config.yaml
intermediate_size: 256
vocab_size: 2048
norm: "rmsnorm"
norm_place: "pre"
rope_fraction: 1.0
attn_scale: 0.177
bias: "qkv"
init: "uniform"
init_std_qkv: 0.0755
init_std_down: 0.0
weight_decay: 0.012
schedule: "wsd"
max_seq_len: 512
doc_mask: false
Each number is 200 + 40 x the weight over its row's rms, rounded and kept within 0 to 999. Layers, rows and columns count from 0. The size before them is the row's rms in percent of the matrix's.

# layer 7 MLP down (transposed), 256x64, rms 0.257, rows 82-98, columns 0-63
087,180,193,215,181,219,201,180,188,205,213,246,193,211,205,189,172,148,172,221,192,238,232,232,123,249,127,161,218,245,195,181,199,193,183,221,146,231,173,252,220,177,251,208,195,193,169,167,165,190,178,171,175,261,189,150,104,252,153,49,146,201,282,178,167
094,130,230,203,261,247,210,231,214,236,220,196,243,190,157,197,250,262,152,162,171,229,172,230,216,224,147,229,160,251,155,221,243,161,206,163,244,209,213,212,240,230,223,149,222,247,183,248,241,202,164,227,318,152,172,207,148,146,259,144,154,196,132,228,172
101,181,280,208,230,197,161,154,187,195,109,176,168,154,218,221,221,190,225,258,212,171,143,199,247,135,175,224,251,165,176,271,198,205,210,175,147,163,255,139,203,199,272,245,276,183,168,240,222,138,169,160,189,246,218,215,218,226,215,199,232,190,125,267,149
102,187,194,197,231,212,158,192,164,230,179,276,168,156,221,166,123,242,205,186,193,241,42,204,184,194,158,255,207,89,152,189,221,182,174,208,171,204,137,147,193,228,155,208,207,147,201,203,212,175,173,115,212,232,197,243,207,198,220,150,232,224,193,176,192
100,236,197,211,187,213,250,191,193,168,193,190,253,220,293,190,226,232,194,293,145,243,200,222,107,171,160,237,178,225,255,213,270,211,221,180,160,192,225,212,210,227,290,195,154,227,205,250,225,221,217,205,315,228,236,228,190,173,194,153,175,208,169,239,122
096,256,166,230,173,244,145,182,213,222,215,197,227,195,119,205,140,183,265,181,143,158,91,195,178,201,228,203,231,175,195,261,214,235,199,141,139,165,180,229,215,273,188,200,98,269,188,154,166,173,176,230,181,175,190,168,217,255,192,204,171,275,192,162,186
093,290,94,186,190,223,127,196,220,220,196,208,239,178,219,219,239,173,208,234,226,189,192,152,139,179,231,189,180,219,214,261,233,197,237,185,207,230,182,203,104,229,166,237,221,147,176,167,125,274,236,211,190,153,237,253,155,193,220,216,247,185,295,157,202
095,275,230,171,245,221,218,188,184,143,265,257,197,177,177,206,172,207,260,103,134,212,195,193,231,208,259,183,180,227,219,221,225,194,226,196,256,183,133,215,217,232,101,147,286,251,184,169,202,237,200,243,232,195,171,201,192,182,261,231,229,227,248,226,125
100,233,198,166,188,198,254,191,237,211,223,220,157,198,200,223,177,227,191,228,259,222,260,195,368,274,193,261,205,204,199,225,216,175,130,194,252,225,196,259,140,202,115,163,170,150,203,221,248,205,214,233,202,197,163,203,193,242,163,226,205,201,142,216,145
103,194,218,193,200,169,218,235,146,259,248,193,170,211,160,284,151,263,155,248,219,178,160,119,145,186,199,143,147,115,177,149,244,186,244,135,128,208,211,137,240,150,249,175,170,198,144,199,179,224,229,217,161,165,211,199,238,180,205,175,152,222,202,151,195
108,183,171,216,188,217,193,225,204,253,237,186,242,181,236,231,298,256,252,150,167,193,227,256,50,188,213,256,152,173,186,157,211,207,247,226,244,253,166,257,208,245,130,188,162,181,172,188,214,221,193,168,197,216,272,219,188,216,180,231,189,228,251,185,155
084,242,186,242,188,183,247,231,237,226,205,160,197,212,266,150,219,228,170,222,247,210,200,176,229,177,161,189,315,184,208,143,185,186,185,232,188,186,138,228,182,132,186,153,152,243,236,181,200,247,219,240,153,191,187,204,120,177,178,92,306,161,198,217,226
116,236,225,182,214,153,95,225,164,181,173,221,215,194,176,222,161,175,188,215,191,213,346,182,348,176,198,200,212,176,162,150,211,233,193,229,241,209,195,250,178,256,241,204,235,199,194,168,238,199,252,220,231,170,289,204,194,196,203,198,211,161,191,204,189
116,245,304,146,200,232,206,224,186,233,207,173,238,168,197,220,211,157,200,182,194,273,222,218,283,178,150,229,223,198,240,134,218,184,192,312,212,175,252,205,172,208,206,74,237,160,199,217,167,164,246,201,227,149,188,231,258,177,215,140,200,204,212,179,208
101,178,191,188,148,233,159,159,204,175,108,174,241,170,156,186,190,205,135,135,106,157,179,197,135,174,254,186,203,241,216,184,166,189,276,169,185,197,250,187,203,198,160,177,135,212,246,202,216,244,208,180,232,199,220,158,261,159,201,235,198,113,292,186,154
097,304,185,228,164,211,241,189,215,259,203,170,228,187,182,239,107,195,209,237,192,172,141,191,177,216,200,216,133,213,248,207,221,221,220,162,170,213,211,182,141,234,185,196,213,253,241,116,237,181,251,195,137,224,155,163,178,228,118,148,244,264,223,149,132
100,270,146,264,205,145,239,232,198,163,241,197,168,221,191,121,227,137,216,171,241,168,146,211,320,234,169,241,246,255,212,104,212,202,198,202,237,185,251,236,222,223,147,239,175,229,148,141,156,197,199,158,169,218,196,187,170,219,160,199,177,218,222,206,156
# layer 7 MLP gate, 256x64, rms 0.524, rows 83-99, columns 0-63
094,232,244,244,180,225,162,179,227,256,142,160,204,196,107,198,216,209,158,181,269,234,215,236,203,208,189,189,210,192,210,237,222,157,275,177,227,207,227,236,178,194,122,203,189,196,219,261,263,196,168,237,285,272,282,243,114,195,182,184,127,204,240,229,210
098,182,208,244,171,175,209,227,269,171,200,209,223,167,168,172,164,168,156,202,223,197,233,170,181,203,148,223,235,254,146,265,191,293,174,207,221,250,239,79,183,279,142,284,244,250,188,178,145,199,257,172,144,181,188,195,157,202,211,150,205,174,175,206,194
110,191,164,164,134,207,224,281,246,238,208,173,221,270,275,194,264,210,276,168,194,161,197,217,212,181,111,235,183,236,241,189,194,226,223,201,174,274,207,139,268,161,236,280,181,179,185,205,163,211,206,294,221,165,150,259,185,207,217,228,177,181,183,194,181
109,239,193,184,183,154,181,228,208,157,152,211,220,249,163,187,236,221,239,207,206,219,241,232,169,199,155,201,176,177,188,241,176,109,159,182,171,148,242,206,154,236,165,224,245,258,190,191,61,167,134,187,218,172,154,233,178,273,210,167,207,248,299,215,221
078,209,169,92,144,214,201,191,193,206,167,156,230,202,155,221,166,233,224,209,265,167,215,203,183,143,209,177,190,142,198,171,163,255,204,236,191,250,203,187,141,224,205,153,154,240,184,295,242,175,179,232,210,91,207,172,226,251,204,289,157,263,195,165,189
092,240,200,238,216,235,109,115,190,231,254,182,249,215,221,233,242,153,178,188,158,238,210,204,224,186,193,220,224,142,310,174,253,207,180,232,204,292,190,179,228,270,195,199,194,265,120,169,242,189,204,243,132,215,208,185,160,182,213,238,233,179,171,182,152
098,251,171,248,218,218,172,250,264,206,212,197,220,242,167,134,105,205,137,202,190,228,213,258,204,216,188,165,220,216,119,249,173,190,207,185,228,209,228,266,265,187,196,216,186,261,196,199,234,220,255,150,168,232,217,142,272,127,218,241,192,119,261,178,212
103,188,242,209,208,219,185,150,206,187,185,253,232,244,227,238,235,110,136,134,180,161,246,198,143,185,249,194,227,73,243,182,192,228,147,180,127,185,174,176,214,203,164,209,241,177,159,158,233,187,288,143,229,209,208,205,193,165,193,115,189,215,163,189,182
095,151,150,226,257,184,182,248,201,218,180,158,252,173,226,205,253,171,269,257,173,137,160,224,188,166,203,185,170,290,220,164,212,235,158,166,254,261,244,256,186,156,171,174,216,241,183,239,135,291,218,157,192,219,208,182,158,158,241,292,205,228,216,200,195
109,222,219,210,218,237,152,107,219,135,164,135,227,195,109,247,136,140,179,220,181,234,201,288,212,183,163,215,190,209,262,270,199,233,241,254,224,255,203,210,207,210,230,228,279,217,207,194,138,242,175,235,211,222,185,220,185,208,158,184,193,213,239,246,279
085,274,217,249,213,232,194,133,197,117,307,108,187,231,161,223,236,240,202,165,166,193,206,214,201,172,223,238,176,275,190,228,240,286,162,186,131,251,188,205,178,115,221,158,203,221,213,166,142,165,204,203,257,185,206,235,213,194,197,186,203,178,255,196,198
103,206,274,216,165,169,152,124,165,216,210,274,159,247,177,168,223,203,169,179,219,188,244,218,221,205,212,242,176,240,278,192,213,186,235,182,236,188,156,158,291,185,197,240,180,216,224,148,231,165,155,216,136,283,251,178,179,225,180,196,164,191,204,321,162
104,188,231,195,226,207,230,193,265,213,177,237,197,293,205,223,231,202,232,203,224,171,147,145,154,173,216,226,165,184,186,148,194,149,143,246,181,205,216,257,226,142,216,196,195,149,154,187,116,174,235,190,191,117,126,217,162,154,260,124,158,220,254,155,260
104,201,250,198,206,140,184,221,232,200,209,249,234,277,188,246,241,174,256,212,182,205,186,204,142,158,264,263,178,245,205,200,199,162,209,122,260,187,206,247,142,193,193,273,259,171,203,154,248,224,249,191,126,243,257,209,197,146,290,180,151,166,204,183,230
086,197,175,198,181,178,173,222,210,236,198,209,147,197,186,244,220,191,205,111,187,229,251,148,175,265,185,147,154,198,118,150,237,210,199,237,237,239,211,266,195,216,294,168,130,215,212,201,217,186,159,258,184,211,190,238,94,241,219,193,202,212,111,240,142
093,113,193,165,147,216,127,235,208,214,251,156,232,238,233,247,201,159,210,181,143,246,226,193,145,139,264,230,141,162,233,222,139,203,253,198,165,273,147,222,207,188,230,210,183,203,229,227,195,196,207,203,198,255,241,218,217,205,277,254,230,270,281,192,173
090,216,241,106,186,199,234,243,235,267,198,188,204,230,93,191,210,202,202,200,198,165,232,272,225,211,207,173,254,313,207,154,203,204,248,221,222,196,204,225,220,196,150,213,176,204,192,145,142,177,138,241,227,216,177,126,191,201,122,240,255,268,183,191,179
# layer 7 MLP up, 256x64, rms 0.505, rows 83-99, columns 0-63
068,237,189,153,193,221,226,255,154,164,157,207,243,241,179,192,224,119,203,192,160,157,217,200,136,204,176,201,222,134,226,225,174,199,217,151,112,193,129,287,309,227,250,291,211,176,214,195,198,203,181,209,202,229,131,185,206,176,170,221,250,245,202,250,192
099,215,166,202,162,183,207,191,180,158,275,223,136,184,199,263,175,120,194,198,173,203,118,204,186,312,176,196,211,173,211,284,221,165,256,199,220,212,249,230,211,277,160,203,181,263,168,186,163,173,203,164,105,239,231,168,194,218,206,267,222,159,173,235,194
102,159,261,159,258,231,222,130,163,189,209,253,235,213,179,196,128,212,128,184,227,185,156,164,146,179,244,182,192,145,110,162,184,215,191,231,191,257,224,233,215,279,246,274,188,239,146,190,234,120,264,197,180,245,200,216,215,210,222,157,187,212,146,187,175
109,175,257,185,159,148,195,213,193,216,167,238,147,213,223,151,199,223,178,208,265,283,179,162,178,213,146,109,186,176,235,153,194,248,186,161,173,196,178,205,184,237,188,234,200,251,91,183,190,194,166,207,280,284,245,225,276,170,197,207,206,216,200,276,156
096,201,180,138,132,199,239,203,161,206,194,184,208,193,241,169,199,186,162,246,338,234,210,235,244,206,143,225,204,197,168,270,162,232,206,196,171,251,163,203,210,163,166,228,163,134,167,261,184,187,151,135,220,269,189,185,191,140,208,154,178,111,226,213,234
079,155,136,235,124,249,204,212,212,174,210,170,190,150,134,221,186,175,157,298,174,163,144,211,230,205,157,193,137,241,194,242,221,188,208,184,244,164,249,173,203,222,173,208,154,193,233,304,187,232,238,235,250,265,161,157,189,127,203,178,185,274,180,204,170
104,203,216,194,113,171,179,236,263,211,213,179,227,184,264,186,172,245,210,145,184,243,162,220,230,158,236,223,167,216,189,254,167,238,158,190,238,205,224,249,173,94,163,205,238,186,106,164,175,236,214,184,198,182,136,133,193,261,257,185,266,266,239,186,180
103,194,146,144,191,225,135,201,227,198,242,200,212,183,183,261,169,295,205,174,128,211,174,163,135,256,190,152,197,211,152,228,260,233,287,240,111,152,269,229,197,243,218,217,171,221,158,261,181,208,193,163,171,212,185,250,182,240,168,253,192,203,156,180,226
104,215,204,183,203,203,158,143,171,135,178,266,174,222,182,237,164,267,135,214,151,160,182,205,169,255,253,231,238,173,208,155,192,150,156,283,191,243,134,206,221,212,197,130,218,155,177,240,282,201,247,197,241,123,220,234,227,225,195,165,151,212,148,214,140
099,176,219,223,199,148,163,249,271,189,169,153,213,206,307,175,207,210,160,180,202,173,169,264,183,220,202,245,219,214,226,159,177,210,220,190,183,186,135,165,222,158,195,221,146,193,161,173,245,82,201,186,240,150,199,203,121,303,244,249,253,231,200,220,197
098,172,274,233,198,197,174,156,134,195,272,205,146,118,195,184,187,247,159,199,205,155,166,208,188,193,130,159,223,206,129,242,184,157,270,180,198,197,242,167,163,180,241,227,155,229,243,294,254,157,253,186,279,154,161,183,224,239,188,223,212,193,224,175,240
097,126,209,176,154,206,258,188,281,184,269,192,195,146,176,143,230,217,224,222,288,134,214,211,275,199,196,175,216,240,202,232,211,325,285,211,197,187,199,212,210,160,191,156,199,219,187,220,235,214,187,217,192,244,166,228,265,226,186,236,171,270,191,159,174
097,223,189,231,261,247,229,239,131,271,178,111,240,200,206,216,221,223,213,141,180,215,180,187,156,210,257,182,213,154,247,243,216,147,189,261,276,215,192,233,195,146,225,101,212,125,237,208,170,236,170,177,138,142,198,163,158,169,222,150,224,164,218,194,205
115,282,195,226,206,285,224,179,234,189,118,248,172,177,210,189,235,236,206,128,227,167,246,146,177,142,223,167,318,230,168,252,209,193,221,187,267,224,249,183,152,140,139,139,232,164,244,166,176,201,231,182,199,165,244,174,232,187,166,217,203,204,199,179,218
098,171,238,157,273,211,170,197,205,133,147,194,147,178,216,215,260,191,207,152,232,214,266,191,145,175,213,240,317,227,162,178,196,277,213,144,226,223,230,244,242,164,166,222,247,163,143,169,157,224,195,212,196,128,264,212,164,188,234,198,198,189,176,279,189
098,173,171,222,175,158,265,149,256,168,201,212,247,171,182,222,119,165,184,126,245,180,245,211,257,252,218,185,231,200,208,217,218,154,211,236,211,189,254,59,177,215,208,249,230,252,234,241,212,159,197,233,246,150,263,230,169,246,165,203,171,218,154,217,199
105,141,181,205,253,183,256,200,230,237,236,246,214,228,266,166,186,243,169,191,192,230,202,167,188,166,174,234,164,216,187,118,230,139,231,255,200,168,207,169,169,266,238,136,174,200,198,120,169,149,200,195,287,270,214,231,186,232,218,257,138,137,224,152,245